From a checkpoint of a small transformer trained on Wikipedia.
Size: 24 layers, width 128, 2 heads of 64 (1 for keys and values), MLP 320 SwiGLU, vocabulary 8192, 6.23M parameters.
Each number is 128 + 24 x the weight over its row's rms, rounded and kept within 0 to 255. Layers, rows and columns count from 0. Numbers have three digits each. The size before them is the row's rms in percent of the matrix's.

# layer 8 MLP up, 320x128, rms 0.109, rows 51-159, columns 0-127
104:135168122114130106123126118120106161097120101129139120105094142101128134114090090148141126160135172082147109167101083124132103149121157080128111119148156152136155165137122124143142132107168098160162108129133145148110144105108145121153143136124074107120142163128115094130139136163037127124101111151119154133126133136075142121086121154122097118157107132132112115110182100141115124085118
091:140129125173089107104092155112129147169113110112089159126142128084123095148111075159131144140106137143128110153125139134148105136094141104111132105143146111158168134116112111126125107108147119112098098170133075116091092134129104125133134146140160130138060145140074178093142095111126160099137160147136118094123143103116101114189120159122136134136099117147138159133147078111128122134116
102:135155143113141143086152152076143166089148107114147089144070108115141136093068108115137188160120143143107148146096112127161100123141141111118148132157147150170111099126126137100137146137154123187078166138097107128147132124125145115165128115099112103149130140109116141158152119110142124128117184140124143145087122105125157133129132143110104131130154134118092167096098101103150129100146
091:080133091158124125093111147109137125127142155180156137154110122132167177138152110120121113130088123156145103118147123171108137105136143139154131147151112170101115139177103132137104145119116151107101124158114121136173113091076118093145080149125106143121096136108110171114128129144122167163147133134166146126123124129161144157120116162138148127150106175131154115067111101077156142117123
108:139187109148116133129130105122125139134152128156133121080098112087141100114084119136123166153112112118130117144062130118122097183154153103178142106162135162104124130166124113110134132126132154154127113164149107125125090098105126097198121112115126125120124103068139157126139118119086159127126143137154117152115116126144112099088115157169144117164132109135130118100098158083106133099120
111:130127105145086076115116115150124112158127125106109108104148146157164135126106128129131137135154133092135146090121119170120114107118154147148131113176146130071104158154117107153152122103152108163111144137127145101117155158095116169119115172156165135137110121155108121147200150109175141124126096132147044089105088148126095146134128107133139138088122138091131126144118124147147128122116
112:152103141129078116122141130161122099128124198130146154140123144075138124085102108124104146151104111148143125118136093137156088098138097123178110204101137111125135177145138117091155120129152087128110148107166122137088108148137142131133157151121136129095144077122135135154125131127153130132169106132160135163124064149143107106114145174128107124119149133093128161122127151140136124111118
101:132096142145125157152151167116120106074136149156121136132164120088096114161134119141118085145108131198097159138133138125116147085138111079128073134134093152102139171170096102115116114118105148109143154094095127169115151091116094147111106106143118147111114139153128144121112125133111169174098092146098107110130121145137133166137124112090117099104137119087132113124101160139127138109119
100:098112113090139132117117089135108072138112148158114112135132118166133134167148128142112126149164132154155132160137120104112114133176175094154121115151154143100146142148110103105112118119114160113193099111117154102145116178089126124147062100130159111117129123105123160160113143139121190147112129133139116165127119120142104108092083103150124109171105125119123118118119166096112166129115
092:126126154100117130170153149135149116136114110078077117095136130121180140117128150145146128097148107098118110073148145127157138137130155136091152147121117170110117163160115126082181149146106098131127157167102119153116097119106115133171187154125122142139135132096138162137139128111131130108132103143106134148177161125129131077155187131165167158104130120133127148142148104126133155142146
099:129104162147106128144148135135132131107142109100138142127146114133146099161116086162139161182113135152114109144102163132104105130125155147094136169128124118132118131115105116149066147111081090108095107092126117115138091102114099106133120134123174142128153136103111147153142137135158183123069104136121131161105133110135125122147124118112136105170179183153108139094121129094181174115129
093:132115147100124131137152115150118119120136090117126138091156146113096097112132126107103126111139135118157087185177185134139144120158163116136111125098114154108187110100142108172096170096154107169110146147143128128129085091123126098099145113161124166146134122109102124173122152122121124160133085114138065153131133126136142176109156101124138154107141156114088126128088144149133127135120
100:145125132134127163079164115122112158121127154113147139134141101116138153163152120106126160110151155132112103109113083142066130116162164125099121135108180097130107118150131110155168140157180154108111122150128127108142130120093138151097117118120186112144131114092089129183148138156140144119151122136137156130129099108141061127119111174147107144135124147099116135099084071126143147133135
094:161184140118119125160126138135103109125144130165161120127141120147140076142107132124171138148122101108122158126109108133154076087123058114193119126169121145126107129152123135124099100133109126151169123119125097104135179131188110145145131100112164130107162096144155123160137101124133121123107108113104090125127148153125114143098161127117134112089127154078101154132101146157126139157106
107:125117130115131120163147157127097094100146098119128135138162123129104111126060131109138107127153147116112169190141178153117126119118115091139094090134116155126109129164134115128162119104134121098147148143102108181139147145145083114127184129127089134128127110139153110105157116137091142183111101140085099137121127112094115116079119108161152088091153113135123128111132128157106168139100
111:136123117118129131134124127151112129104136138146141168150143125128146127117152170142127081139150110103144087082109126116128165138118128122122127118113142096119126159116125141146148114122126190084113122178129128130133132168157151125135160167107117168121142133148085144108153139140110129159094089130146132102147165083111139133156195084169176104136127115153142077106173121148131089141079
100:134166105065149120120110142123108142149118116117130130148123113136157114110125123149150136149139153121144177105140115103146133163119116095143119150135132176118114112152142158121111142135152156099178114201146156084153154116123110154138102127131146167109132120135126125132146128116106117132129145127093095113114173146123149166107113110153141079126126087160180106083106168102170092081112
105:154118152149168147164142108154147090141130126147171145106147149140148110131159152108123110127172095153113153102109138152075147113108138155194150147115093128131138125143120110101192124124132121119143206088102120134137164123160124150128128142123110130115103145122162153116124124102155089133098125127135129087126137130134115121139094151111132119101114119089114140175100106165112171169147
089:166164128111121093162133129121110143099152121122102101125156136146119122137083094088124174172141152155167082138139123089145152141149118152087119125151122200144122128133144144118127120113167131173120155124131143123172086086110116095131144159129186169141128127104138160133088124141125152159103116145086122137119139131118098103117129114134118149111141119153124135142060131139147158112141
093:159118130137110113148125130093146109127124122117107109098181106101156135155112120128134118118133101108115124112132148115119126102146107098137117158129138117163161148117126135088143134147072107096122154137093117157163110110124090137177134140092074103101110111133148150163139097071145140139074146138083095103178124124136100050133141118129130164137108126112154155133164106144159142139125
086:112146131133118090161139166130152105143159126104085097125098142100073119143154129113134125148098113127130148139116055123140104123096136157134118106186119094134176078100140160135123114120113123169109142115145143159112099136103130180102124130114129113123104091170156122124091120083135141098136148136129154080148145135138142107130124138101108143166104126097089149176128119119158141129151
087:149087152119112106095167155154129118174122164101157144130102137146162123123137131077169162110126092181170150109148087106091149153143161147091108115117140146105138108171149118140174138124114130117109126121119133154105108098126123128090148112093143117118132096137126107156133163105155142135134093106177082080138081137112104150106113107142120144148128114116148132133098118155151150153145
105:107144125144099187145123124101153150117145118125160144148123100088123132118123146117161152176105158117132114148091152105121134153141064157117167151154106165142135131126088101100168091153147124112128121144098150126147121073130115105145130145096115116156134143155128129128101113138139133153115138112094141123126161107110200106137133113100097126115124113153067169120161124170103142135165
099:133160074117130151116142133173097135146147125131090134111111147070123171109110115100116176122099121156181114103133120128171045137170152130097112109128115136142162105123126123127107105146135115088115120135136121143062089118129144124108131133127173136105152134137136143145089128155145101092119110122135138166123163107162114131122137136131103174145123097124088135130101147147125096136141
102:111143105072092164159156143137098094141140136110137098116149128161137097137107154158113101144116108116182121152122110128097134132162077077155108111098140168140164170122134112137151146117103126128126127179105134148173133127132110118133185155144137136127168113146132142165162132148124176128104116134155131103146146110157103113090178113141158132140107139127146105077119123125164143124119
094:128092167124122154056142156122166161147100144096173142099122115193148144132161118058136101123126111113148143125155170139135118138123137170129112154146140149095122130114123142119068128139135099159150120139097139166108131151152141178115091119114158164136154156129123125148124167112141132128161115134168106129102096135138127156139148106142129116125143127106143156105074138131138108141105
105:088145124143136089088123128108139111116127133107077154131124133101074176149150127118100135113178111150086148121079130123116138131122080116111127118093125107132168119123128155142156174151126128150113126087118129100128139146127120116141149147117126078140119131146099166112126121157179131104135144176122135099123126163137145142173132111108091156146106141109104141183183124159106156157155
090:130134113126125128151121143115140117114172144169111136161151124124075139170146072112144148161103141161106126185123111142168135128123134111131153123141144164082122140165106142140140162105118128144127186126130166140140153137083143104151091157132103152126134121122148135098099114106170134129177125111141153126120111115146097129100129126111161095125056148144147143144075129132185130144128
099:126146115094142130128148133156058142129140123146109112121163125130128106128075122093132141126127135165144157116124125148162136154175127135115140143121134114129102171157109142140071111121084130108086090089162129078171126105108123104131117115115138090058134128145126143175133170142149124106162151127150125099098120122132122117077097097143109119096118084128154129108098135101131131143151
127:184100161166145151127132100131154158058151157110116130151148159105143098095124109160164132144103159139088164152108132158122126124140171119099159165120129091127157131158132094122085150107109088165077131086105128136119178141124116127141158086142101116126121163136142105124158107137121139132131126161104133093135150126150119160142139146113125136113118129091104110146111144098100109117105
088:154144143107142127135113089131145153103119098143142129090103121121146164151119092171153148132125104148116116083146125129086096164122134120143131156151122113149141132164115109067157144129108132074123127127144109068141121109134097106134081093102111116099176132128125144130159135098119107111139110098144101106127159173139132135136146138119141120107083096128191124126114126126200167138139
089:136134134109121110154146104103139093120115115172117081185135104110114126110140107131104172142109105151102146150125129165137124108094061123144183101098109130161155115094118098108139116156131085138117106135140183107125117160106177131110160091120095114101106134174127103151126087119116129141115135097121124099160077146141115122123130121103107161149099109096123144157128138133168139134125
100:093140135088113150123113128153114110099106101125141131118119127176108115148175096144139179123146122113124110140147120116119130094161116100113113121116110118092124149125113157171165153147168153131161092179148129129129155128158148153141104123094149103124147183139108152130112119147113141112120119068114156149108116144144151089131107105139117157136189154116095191163140097133122094118163
101:135141094152175124096120132146077137158154135146100151115114151121139145139119137101108132112106106115204110161109109128151147125100089103093142095101097139181146124109126145112123083156126112122127119138126124126128075124134140138127123142115144146080108167129131182133100156095074119144143179096106111116124122114118122106115106093146117179140103116121153147116136086145098110157148
096:106097151095138115092162142137152106137128115139154161129084149154158156132110172095145095120189102123172109121164119130116140145132107146145127129147114151111114120168193145148124162118143176111137105141121152139130168149129114094167150119155111169135107128188144137136132125105140116116142141167160136126163138125161149162142131144137147090110103129158155144176106119116102109151099
087:132134181165155140137094143123140108087161116133110116124112122091150114157190113114143134104158150108118115106114114116094143120120092127120126148103131140206102130103115127144135144121101162103108135140110099125148122158113124125106131103130153131080087112098106127111174138108150065140123125119101118109102157137081097097112091088073111128128149127145162145105146108161143126135146
109:093098160124122140125159130119121073134121130122113168141118140138118160139121136113109149172115127162149103101175155152098166123120079124142145111155117111101138144130158120129116144119163138153153110104113129127118181155107137151137120170143129132157118190146106164120126139127093146153136125183173129125127097111142170138128093116125126154177099104133117126115149063079113087129133
100:135138121127093118131144144132109073090113118124130148097179138127083144151102116116137142153096177125127136146168111075157126078114145150112141110125133103088145129109120112100142103135095125143104126086132134126100135169065110117156137140115142129159149141141139180141109122167097175160098131138147128161143134155150111140154146114110118164107082164111134161128138086084120126151124
098:144105090095165131079099134147154147162139074086107116185136138121140148171116102130139151157125140101128162108141154155118170135117130151125164157119125104123085107136128144128152141143147111106129118165168118124137153110148121152140110152130121106141107188135140091142116120100146087115094143137095138106161095107152135123138120112133094151113112068150097123083164110113122087132116
102:126107140124130144088170121117139098153112145126164153112114101136127102106117088124113134137136121143149127168141146137139137105109142178140092136179110156142157159109100119142110104135140141139099141138107133108128148134129133142117100137122171139125143126150089168116183140114136170191168087132136093139072117122134160151184105134158152114138157117140187140111075127115168127117147
115:126136139152094157116112145145121127096183130138119118163108129125096116161128104130116129117153126083115089126109092130169110158103068148111126122133123126131121123114151137180106142144127141133143118137184130131145150174138170100142177164129165170138142081125120139140098160148126142135116116181131142111132170124105177154154140133146152093086141174140128140118090128106152161127102
095:126107164136116128091147104119148167179122118114131120081077111109108119121096116121148119100152142122130109114089064131098115133101110082055125125113139126150128114125124115141129124152144085141147114139101095086141137097080125116121107100116163123115120107096086090170130143128102125154121129106085168113150115148080114154114138113090085117101155143129104126142137095110134138140134
094:146097189165102153125155100118095151111087129125183136139108138119130132121099128126169136136091126143125114107147123103112164118145130146120111129093090163111129102153130104163110155136122121116140104124086165158107164142176145124117129153117123126153139122165127161116087129103163138157126141122171158139121070139119124147129153127091101177137153123095130130142060146135139168112141
097:113195116088142126135144126135129114181163093154109096125139136139099151134108113113150099132115156133100094137130078149160121114131170125137114097128135148160129095119139107137110149103114072118094157127132165079091109151082145157108114139155154148113118086143115111102142127091106114151132137146143094121140113135172132124136137147139180097170131120150120096114099139091165122118158
102:167100113158157127135135131157138126150138133128141144121156133098093157100125155100090107132150127145132166104135151116142086157123072142153124103147117152117178133162135157122115134128137147163149184134099137138094168124106138134103083086136144093123146117128131137098111138123160159111199114155148137134137092149164112196163146115137103129140109135106137115145139150133117163144083
083:133121124140134131140111120163156136200114157136134119138177123137111132137131102129145107103103148195131101124180146122113094109176168129137130066150110131108102115117118111097084106089136116107114153108118105126128151138096109150152127121146140148145140097142172135122158138116123084090146089135147125119133098139133143149162119177159150173137094142139152140140131127082112117151086
113:111104132164134167169114123157115126105119120088153134088115159111119098104102135109128117100101132133177138129141147098154138141140116121112130112140130161120126138103133116097148128109182128169162150110129106140115117153162134154127140098136138127120114116102138132125101130123095112087154119116141128129116080162060131149168107125139093156133120111086158193208098140144103147135158
106:131118152153123117104155138116121103132102100137102122124129136088125124122126164125105146094155131107150101091053127116109102116110134091121121147155110118193148105101161119111108133131114185128141133145182143169137120132095132120112099151140134119129114137099117118174135147137119129163074155119133105154131126131069147102117111147110110088089089158102139112105182098121148115161130
106:102143122147157124101160131122121116114154138113149101122146149123166142142094127144160151108089122096102111153158131146162111086144153153129150173162132154119071167128110113143071117134096154168121093138194090090105156103136107139106095122134154139130156126117126086114158128167113146139143082107097111117104143124124151095115111129121108134088130085132099111085116146130133142129130
095:066122100142093149134144095121130122108144135126175159107147102175156144162107168075127119147097120154145145113126160130143173154160111106140152157150119134135121133150126117119136109140115171117153138086123107076146122085139125125128099169116087111098169152146124112101119129155150153078142127143104139136121157145133129091128129144139157123136161132133147112103132168142113199141146
084:098102145150142125128134175112143137166095111125158122133141124132142112132110103119137124091135121169140078116137164121119152079135120129100108121111131125190126121094110135171104146143126106189133143106102104121152093128097128133097125120122107094118144128079120118162128151146100155082132164092096120109147094121137092075127112168139122125123154099111080104116144118119114169175154
102:150135134119142136140125119152169142144140122165121195127119134098148140145122161133119148125106106097117159132125151109134130166119147108142138103121096114166115100150142105074106103121136123109194103117112107132089123173122109138120114125090173118078171148162127138135130114146147144106117157112094102166157133182072087122116144134161127097099142128120124133162144116168100119159156
107:115109123109158118152130150084156115133116135169153161127165119089154152137112138121164087097134093156169132156104178134093173142129121151100154113111105159150095118112115100145129145129171150128183136135115107149167138103144108072090123135140137118157130151130133133106058102157127134109160145158115128119111114087149139135123113126107110090143152073139139113133126103154138126138149
094:091131147138129142111157103122123125117126125106132131106177121109149132110167111099151108104169140141130137156102133119122151069119091125072144096141147159132149105095110075081088154109125123112117097170067158123167172110108142102132127099133117156099135145113114136130143141172160135189123117153114134119155143147119124157115139072152125113135133118116170107134157152130124143135103
107:166143106112117137177159114132098121118136138142103112072121151136162136110112116129149172148109136137111152106126145127128106157104114149119165140142112096125165042159147115090062156114092160148084129099125112142106094111123154113122124120120135075132120117078112138114165110113149146128124112106111083096144121166125108118146153124132123122145130113114103107087115150151162099120116
113:117131130113125093168113119115165157172150113113124112149145123159059160159147135123104103160135091149132140101152116106148145128173140136117113111130137099125120098130118111125149126120121167131119114136158145135126120123187089151105107110120117134160161105125126123146136103134142076111154119140099162122188137123121107184128174107137160087129116087153136107164149148170079119110096
097:167131120165103096133114103142148082102121079122103101111152128137048139165116101136078121122097141149096124139116086095135118136125147100159092119121134092125124132159125102113126136119137163145127129134152112131099145156130119143121097132104170127104156125170117108154120138106124093123136148135128098132114085186098139160108116131149178130139130153078141124156120179158152150133116
094:070154092084118135166133163116123145174101136143123112163160142152155137097148160135148111096165130172132102085151129092115114137133162147111155088116127159165149142076128115133146116119133149104148185141083140166150179093121116152152143167128073126118148117141111146124096108095103112124123102147114132141157139103150127120135144111129149090153154123128144104125115147114135138125123
089:129113116169090121107130127105129116170101155141123059111140119102110130132140101185126149114094144162102190118126160109131079135162159166080131100124106115126150169119151102118143120127126117123090123109080148095152125117145140145122141118130077118141110111121162073126149096151144114126144172136122113102170128118162076077115130151121123118113147108114129143144129130150121146125127
088:125124179121124119118163133114144107130109109155138167109199132119120146119128145158111138161111136125064133110133161099165158103077108124124114111141106113185140138126140154134145129140127157118165163109120093138163140147128122093128128190129127123152093091134152125106116088170128168114111111138123166089129087126117142120114149092112157120145152113139091095138114115119115170163116
102:137178097103135145153150139136082131123131139147142092128103127131163078099078108104108137150074132136146149093162120113133115077151135126179124120160109176119099141114107100097125059118138109119111119141147144105088124119156171166155148114142142170131110149100120106102150113113161171128146142100117118121118119135148157117115128149135093143099103124137133115120083147106134095122150
089:159075149129097147108130153119124149145107138099152094117107131157141198105134123124127086101156102124138156098130116151159057114151130156128116145153140118117119138106166109140080148119094108134118084151106113061114109125098129137125078122130122130135114128106176103162130147130147119108122141149104107113148160126119160134133167130124110129111092175144120108126165126114154111156088
098:140151145131186135116132125105131135123122111121134099157155113116163142146138128081172142107149118134152130174098117155131151155120142129140149112129142142146108132139130139129172087133065051137120132130162147075120137094100121124102101116143152130134105138158107100124149109148150125131109184137140179100113137133136083144104086081163122138104097117164079143142117132109155146132133
098:135164165107082094146116113136151090159109123120094160110152114141144112084109122144116097094156126094128145125089135119148124164140131087132110096111098110102138121133128116119142096138130073070143128105087132122152109145138118123111156102120141157117118155147133123115116149151144125103093137123109110110170171102123102129157114117139161128070127111138156141173135106129119132213151
092:140151124121101176128110091106142158129163154136133110124120127108143136080115089137145148087117103115138135096111148122164080164140135106089174152140130132141128144129131099122134120146122144140136130112092129135127174139162150141109091153109160098133173093121170135149101115125086150114144130130130127151141170095128137116146155162093126144111206118107144095075145151116135175103118
091:121084148103134121138109138105171144119104145174143139175112128153136119103129068160157124118107141164133077144124126137097096094145171141153139124149113140108117140136142126111089150104096158091115117118146135145162120143102136139118122096143084126147155106144095153147109092143083108126166127156164125122096087129166156153116093154121133090148114120173128111138094145079133121132098
099:135112145119175106088115112128108147121104117146145142179123129139152173151167116127112118105169073115128084095101126121116175121150144102099123110137139116164132113099140093137139128133116145076151134163103138121137165131167121154103126133112081180121155153116137149136075124133122095115088130166144165118149132112125165166142146098174171118143136136129144120162159128148149142142110
098:121108140114102118115172128113176125166109165167147127127126118128085130183141131110099096114145087177148137137115139092118193109122124124101091094104136089135109138128150121164091163164143139139155119089154111096130133085100152113114129128133153120141157129120151157117137155165146150110138112145091151088123118144176163177122146105118130107155149104121120087106131119124135133154121
113:123100126128089159104164110110132177130100102124127116143149124081128095119128107158139143166096136188129093127157104095097172133136126101128113106129123113142067112091124162113126143136169096116149133128134132092144148151118142155157088119124151107117129172139107098144123129101098128116151146135137156099177098145134173103081165165117118144113131131123150122149110117111081147167132
090:146160183130134101125143125098119122139132115097112097105132120139161077083142094148107163161120107105083086116118113140097132144128092125126148158133100173132162124096114129129043147122157084162115137140143127116139104145133128156121091095115122187115117104109125134115105152096110109129129131106118113171107142094089167114126131103100157116099109119142108139147118111117159125102145
094:091114129130119160127108142104165102146125174175150190135102103114163141134139181110136108140119141155141192142128155168113170099087118092151119128109114119117130150150133109118129093167145132139134082128130114165135091133109137108148128129118104099128119184156097152127154102153145134106136117146107148068121107154099107140150126130152088132164128125111112133104151121098123128171127
109:115136144128114080139104138143082130163147161124098086099171158129102082089118112141174088118099135108124089136121108132110103127069115115155125127072140130109146146110131154148107126099116091122141137180140115137132153143121138153123163153151148138108129132111136150106108153133081137139119146108185094150112174118156122157107103120133129118092161100111146131139094147092102136121096
099:079153116093076128174172104142098099139152165122151143120137134120105115121158127130133147136099132118141149162162117104136124111109155145139095117128153134122157109107129103121086110119149120125165145129085103129142088126151167100140139088143165111122155109076161126107135133140122149106148123109104131200151141157172108098093137143120099105151196147123124105136122121134111097102120
115:103105127127132120144135117136135109105127114170137127160149149148138107118139173125123116093093145132137126115209142109126140092131140175155114128122109107092125120124129161157137117111125148142114125126075105088090142125150118115104182089123141130098174130169160126056136156114163164134123113107134105158162146155157141122142186107118135176114165145112132097135132154130115134107145
104:132148086171114102147093140118155159117126149139117106150140121122107157105111102118108131177097147148090135080103125127107136136061180155122163177108103076134183126152122145113138101146112093119120129097127162134156135151132171126115133170138121138132151108167135118132124101093131102143140100142154113120115147139097132138142140138091138121148106122131134108140132181137094170090101
100:150074155120108121126126154151168127140143140124138171195140141096120114127115120068122105142115147089142172174105122126136150147123129103106122168137117082166103162146139133144167118124145088164141169118113115095138134170106120128099140122136130107099103144149154127062087118123144112120147138157124128101117117135149101131142099143106104099077120098129087152118128138116114159144139
114:145101159092156134125156127120148076107137102104115162120109140085159154105139124133108149133113137119118143179101132162144091112123125142156119144125116097130157135169107129083117136139141132145097138089093098192130153149138084101100135115137128106159149098137147164174128128158118133067147122144121152126160100128135114121164146099086087139150125095124094122164137106127112092157139
087:147162094127117142144099130109141149156102126167120114133159123089124134145124100171106145107116088108096127140120142125117067139128134085118133089171111122123169092091156169149150152138113095123111108106140133112138098139170110121127115109124142107105123105122109162148095120099107100138112135127150138142120135137145124156185129136107114166175119096106130113105125194081123064135138
102:104122171134077112185129101129146104131136123102123142130155137120107129162140140176130131138111124152139127157105150115103145128149111092137105078150062113112145139155102100094151126141148110141159118078144155144100172131112151113127144134137099139138100153100143111103121129133084131088118107109120126135150056172108122111108109096137132124139090108126139149180129133184101117127139
111:106122136150131128095118151142127103126114166143141100093124134117092086148181109124134130124174088134117148117116158133112145114119128142087120097154117165120101147079122076159100122109115172131124144127126124083115171131157113134096117145151150192134167065107142131130159114200125132136093109155132125154104151109150172153157113128098145123133129143133150120134125143143123158150114
099:099138094122126144153182123122078140121098137135084129093115123157120118144112121121138170138109118120173158178128154103079100134143110158154132115080136134135116099149152138119147122135147133122183140113164151103080076140149147100163086117114130142136148187128104138159163161125166180137128095133104129131127108126154128098147149093145113134149116152155110137127142137141154102118131
104:156132117113144154080127122129126115163084155143101102146133133097080149168165130141121149091126135153119172125121142094135089106110126169108139117126142108108186121115110089115188140147138143086122153118157139129132126212086098125091143118120147089121139146139137145143135143167129104116111132101121160120095105121129101150157111102098094136152126163144131114111162131109134142148145
109:154127148126158107112130154111142155186113160132158139132106112108122168163121137137085195148113175131095130110148160149108138120116103128111115125117133135132127108134118162126128058148149139108144100150146106107128158124141143145139115125134129119139137128079101095181164130143171117153149139167105181140175077126100124169137132139112106124137099110108146130144109076129137118122094
097:151151109105156115105143088130081148094118110115086119119148130128111123134150153122118088120134123134161126138166074112089127134144105084111139106145167110148093079118138120115177152153104091132116127187121091114123111115082098141114139116098126079109114157138104132165150127150101130135104134109097133092153135108131125091093141133164099147124095143114139143148179084125155113134123
095:132105126118133134154174148136100144151136102186125157148151137118101150121148124092108154137081125130111134134155100124127135130104109140135126129136104120177092072085108130149155133135206147135149141137165140115088131117157138119096124171126124136126159137152142170088080087099148114113150075120134140118089116128130143102161110126131145129158152092096168130135113136171144141135139
105:126114138108100137167145135138137096094142120092120155139095159115124141160145144098170057103175124064115098137112154167148116145104125147130118124132138096070142188116137169141136150113093131121121170104114139172171167141139154145122129172142117125132124130125116130132120145094130106133118134147128117124154108125093108129151142088139131127082139134149106138107154095154080127137160
097:146168160151066181151144135139170149113149128116156174155144123140117122118173096146154140101125139126107117166117094118126125114078149152113157141148100132107146128128124085119178138105152127122096149118120146163127147133131130132135119113125129096133162117081140080147106109155121128129067084120146151131139145135076147067135164141111126125112103178148118116118132117148142119151136
093:111125099082131160117109125099135113112115132093122076151164123125171136116102150106159094101118123169156119173114170121119160125127125133100120125168136163156095104147133151102106136119122107147098131088104110121134127111148142129137142129129144157142100061111119149176178153120144147160167112157153111152141091094128119087117143158135103145113150164128123116148125131070121117164103
109:158135136119097170151139121082157154138159144118146114118163095140120127083123141147107137165074160131078154139158147114111114157123139119143132098167126148082081114116110122118106079154134139100160111136093133084125112084132122074147163153105129123158146108114139116117118068121132171127162115126100137133148143139114149108142142134119120121159134121168113154142105140107089126102167
096:159125158135154133169100130156111132105112111133134146107122145114142150128161085150159158086139128105112131125107147085132131130130147131132185124067105081122116106132127116148161157117118114101125108166152098125083125190146127143131116131125097113099173168089114119155109127140111111124068132100113133149104108151134157136103077112113118103143163132127151117078169114152143109123153
088:097128137170130129146123118155122120145137120100161115109107126111086123166088092107115140151105085093150149138179117123163088079117155133192106111134148145084170143143115100105130133134126137125096111130159111147083098172150138124126155111116131122131134148090177151135144155165125106136152135132114124135081120131117157131159144147157156157109098087156113109122133132165169126128155
096:157143148111126110101146126177129131098119102122078100090120138152112107103107092148125180118112163115137138127137120082124139137134136171138115125120093127127135134115111128101114151111130107137134143072159126143098076097120107153147127129127138117100099125146120117124130106096132114096123118078091122136068119188167087145094098121105121130152103116159121142118129134196097120162160
098:092148124125133136194112140149134126106136090118147116096120136086157113122161127108133086099157130137111080118099149073134110119143134108086099135114129162139133162162124112104108161113172171136144189113141125139154132179102147129152111109120107131107114132090119105099156150131109080124121105122128120105098146149084138125105099133120118098144088157113076109144150139167130130122118
088:122121146143157094140116108108123113129127144112166142118165121142093143168169057143117116132167126118108134129122162084088145160108117151096111140144140130079080153128134111156104145106095159115168131090106130161124148116101134107104161144141119135131139132112149121140123108174114141173077155121078125119161147128114109104135139152136127098101182129157143128094134139120148165113088
101:152148145123135139136129171112097161122124152168154107155104116129132136122094090128125163091133143209108163082126124124137110109143137104101124107131151151151176104107118083108112144151119158147114110160156146124164136105167113136132155156112088128141166151104122110175155127142103101135092177133127169154156096134122153128142133122132107152157092130114114101090101126122126115155095
093:103107122094141089122135154109143142107133168107165151145155103196135152110131132127116108133155150195145109142130123123133145133182119147114117099120141155156091109125151170140131140129099092158174101138075127085142117130112135154150138134132126120114150135173162114110150130114128112084115107167094175119143128158176136105139150153141124132165164133114099106096101148096122144129126
102:180130158121105160138128126146148128092149101153102106100097133139138163168119110098113103115110116146139136109132140145192098111119141073143121134111131100147138120119114164129052142125090108102093127140077142132138106135125133084142166114129103185146105137087122169101135119106144112109091121163080147126157148152127098131107156120127159156124120143125134140109112102150129160120140
099:141111100124115120134117093125171100120149127159133108141127134126114105129141161131066129157144150131121145098190168171142108147168178122177102085154150111117100154139124133140133143133133133178168110147119157161117155125122109156118103128135173118141132131146116181085108123151117111112149098120086166091136120149140120178136139151114135090134140086088106132108110129142128139131099
097:118163138140151166159122094120094125135166179152156157125093112183120157110124132105144112161095137151137098134137133178095143116129165111146081132121121151096130084110146099119123113142121129077105130124126168123108074114111147140155157106116096128138138151096147137132156144089097156201130121141151148151132148114153099127129130135158132115174150130176128120115110108129125115131093
096:125197068119157078100124123127116103164115106128113093120140117152117125099126127104111138115147122147146083142125112175108141117121149136150140103112152147114121111161153152102139124093135090146065168139143180113132139127116133136150093106134132124111122112141168138116143146142109096169130128150200145110145132117147099158149128140134158162106082155155140129138125113094116136120078
091:109080162155139113165073162167132134116181151131102160103102150133098113182148079120154136095123118131105140147139118112099128100152111123142121135149121118104108087158137087159096116105068123122121138109119104132141130166123110120104120114157128105126125137092112169120105146109134117157103125159134138141096101137153078125112095101096114134077122095094127154124122125103131131170119
098:105118114134128158176124159121144112143172105160108115119125107112134126114138124098137099140130072184168103188124137164111136115125076098161143141127135173138145097161133093131097137125148105156108140076126111120132080118095177125089142091149104115150134107102117143114138123106132152145142106181139130113107105108127129126125070133142118149142089139163088108150121144119134130112122
099:124125121098166115135126132159154125134134125155138085151128150129076140132126131101105113103112109129114163160140138121143143087132102126104128145153107138148109120139118073102069097100123100103155105118114107109088143151123112128085119144147136156110131149113161074084172078109155125114102121129088077125117136167115131201149121127122148092136126123131136099133149155100093168133130
086:118108097132133134139146125140168158116114122103107138139146149122097139186098128137121149172107119164128101151117107122105143096119113150122131185160115130161103148186139100108135139109117162071119189119150079146118107128085130135131127139126075178152145128117128117120133098151114118131142095139117165141134134126129120138142132136126174150078094106167150128142137109144074162119100
088:095156144129113140149135101132130141173136126135157088096143112141121119107121113104107109144131124142131120136137139162107082124104111113165090089169151148101126128136159151114131139100186056126139140165101163099145099141113130147162128129132113163150093101087143120109168142131090155118166143130161062120116109090144123155106119144163158116077117124114134121126085109116144130137118
106:126149097109107130083127141139097191152113144146178117151131118138124132127120149129151111101105140116149125110131110109124121165122135128108113124164113106149087146110144157092084124153148171106115109166141132106164154096096116130173130138101162109072178146147119137140101160117179111141118118122142164116158152135115152096109180138142102111085120116115133107111114094102152125181137
085:130100142088117101117114151088110076165135175117084106112132124122119118096166076082153134093174154118112101144152142141125105096110107142087176128138123120123107186117129126165134129135075133088117112152152124123170156175111118135114153153133134088114135132134130126121136135112129094147133176129116123126186139119133144113116125114140122113094163097153170111101129123116123147122102
117:127127115134120155151135099145129123097142113160169117092092162141125139137160134121120105094130084129133099137096125123137124163100112108135153123118117115136133118112117090135100122133091191101115128122180180134109138137098143128159161135146110138130148102078129166163143128117144186174131077126144110140096136124121171171190135105130126104173119138144124098089147144116132161141107
098:137111154133100065179115148142095102165149099152117149110096113080133117132126103185109119150133083127133105165159115137147100122117134107165096133181152107126151137126126116128153122119107046153108117113116153095155148095125098086107135135141120101142121127112136101105102123109161136116095128166120158119119103148130097122108107091101145152122115126113100142173136112137142106115130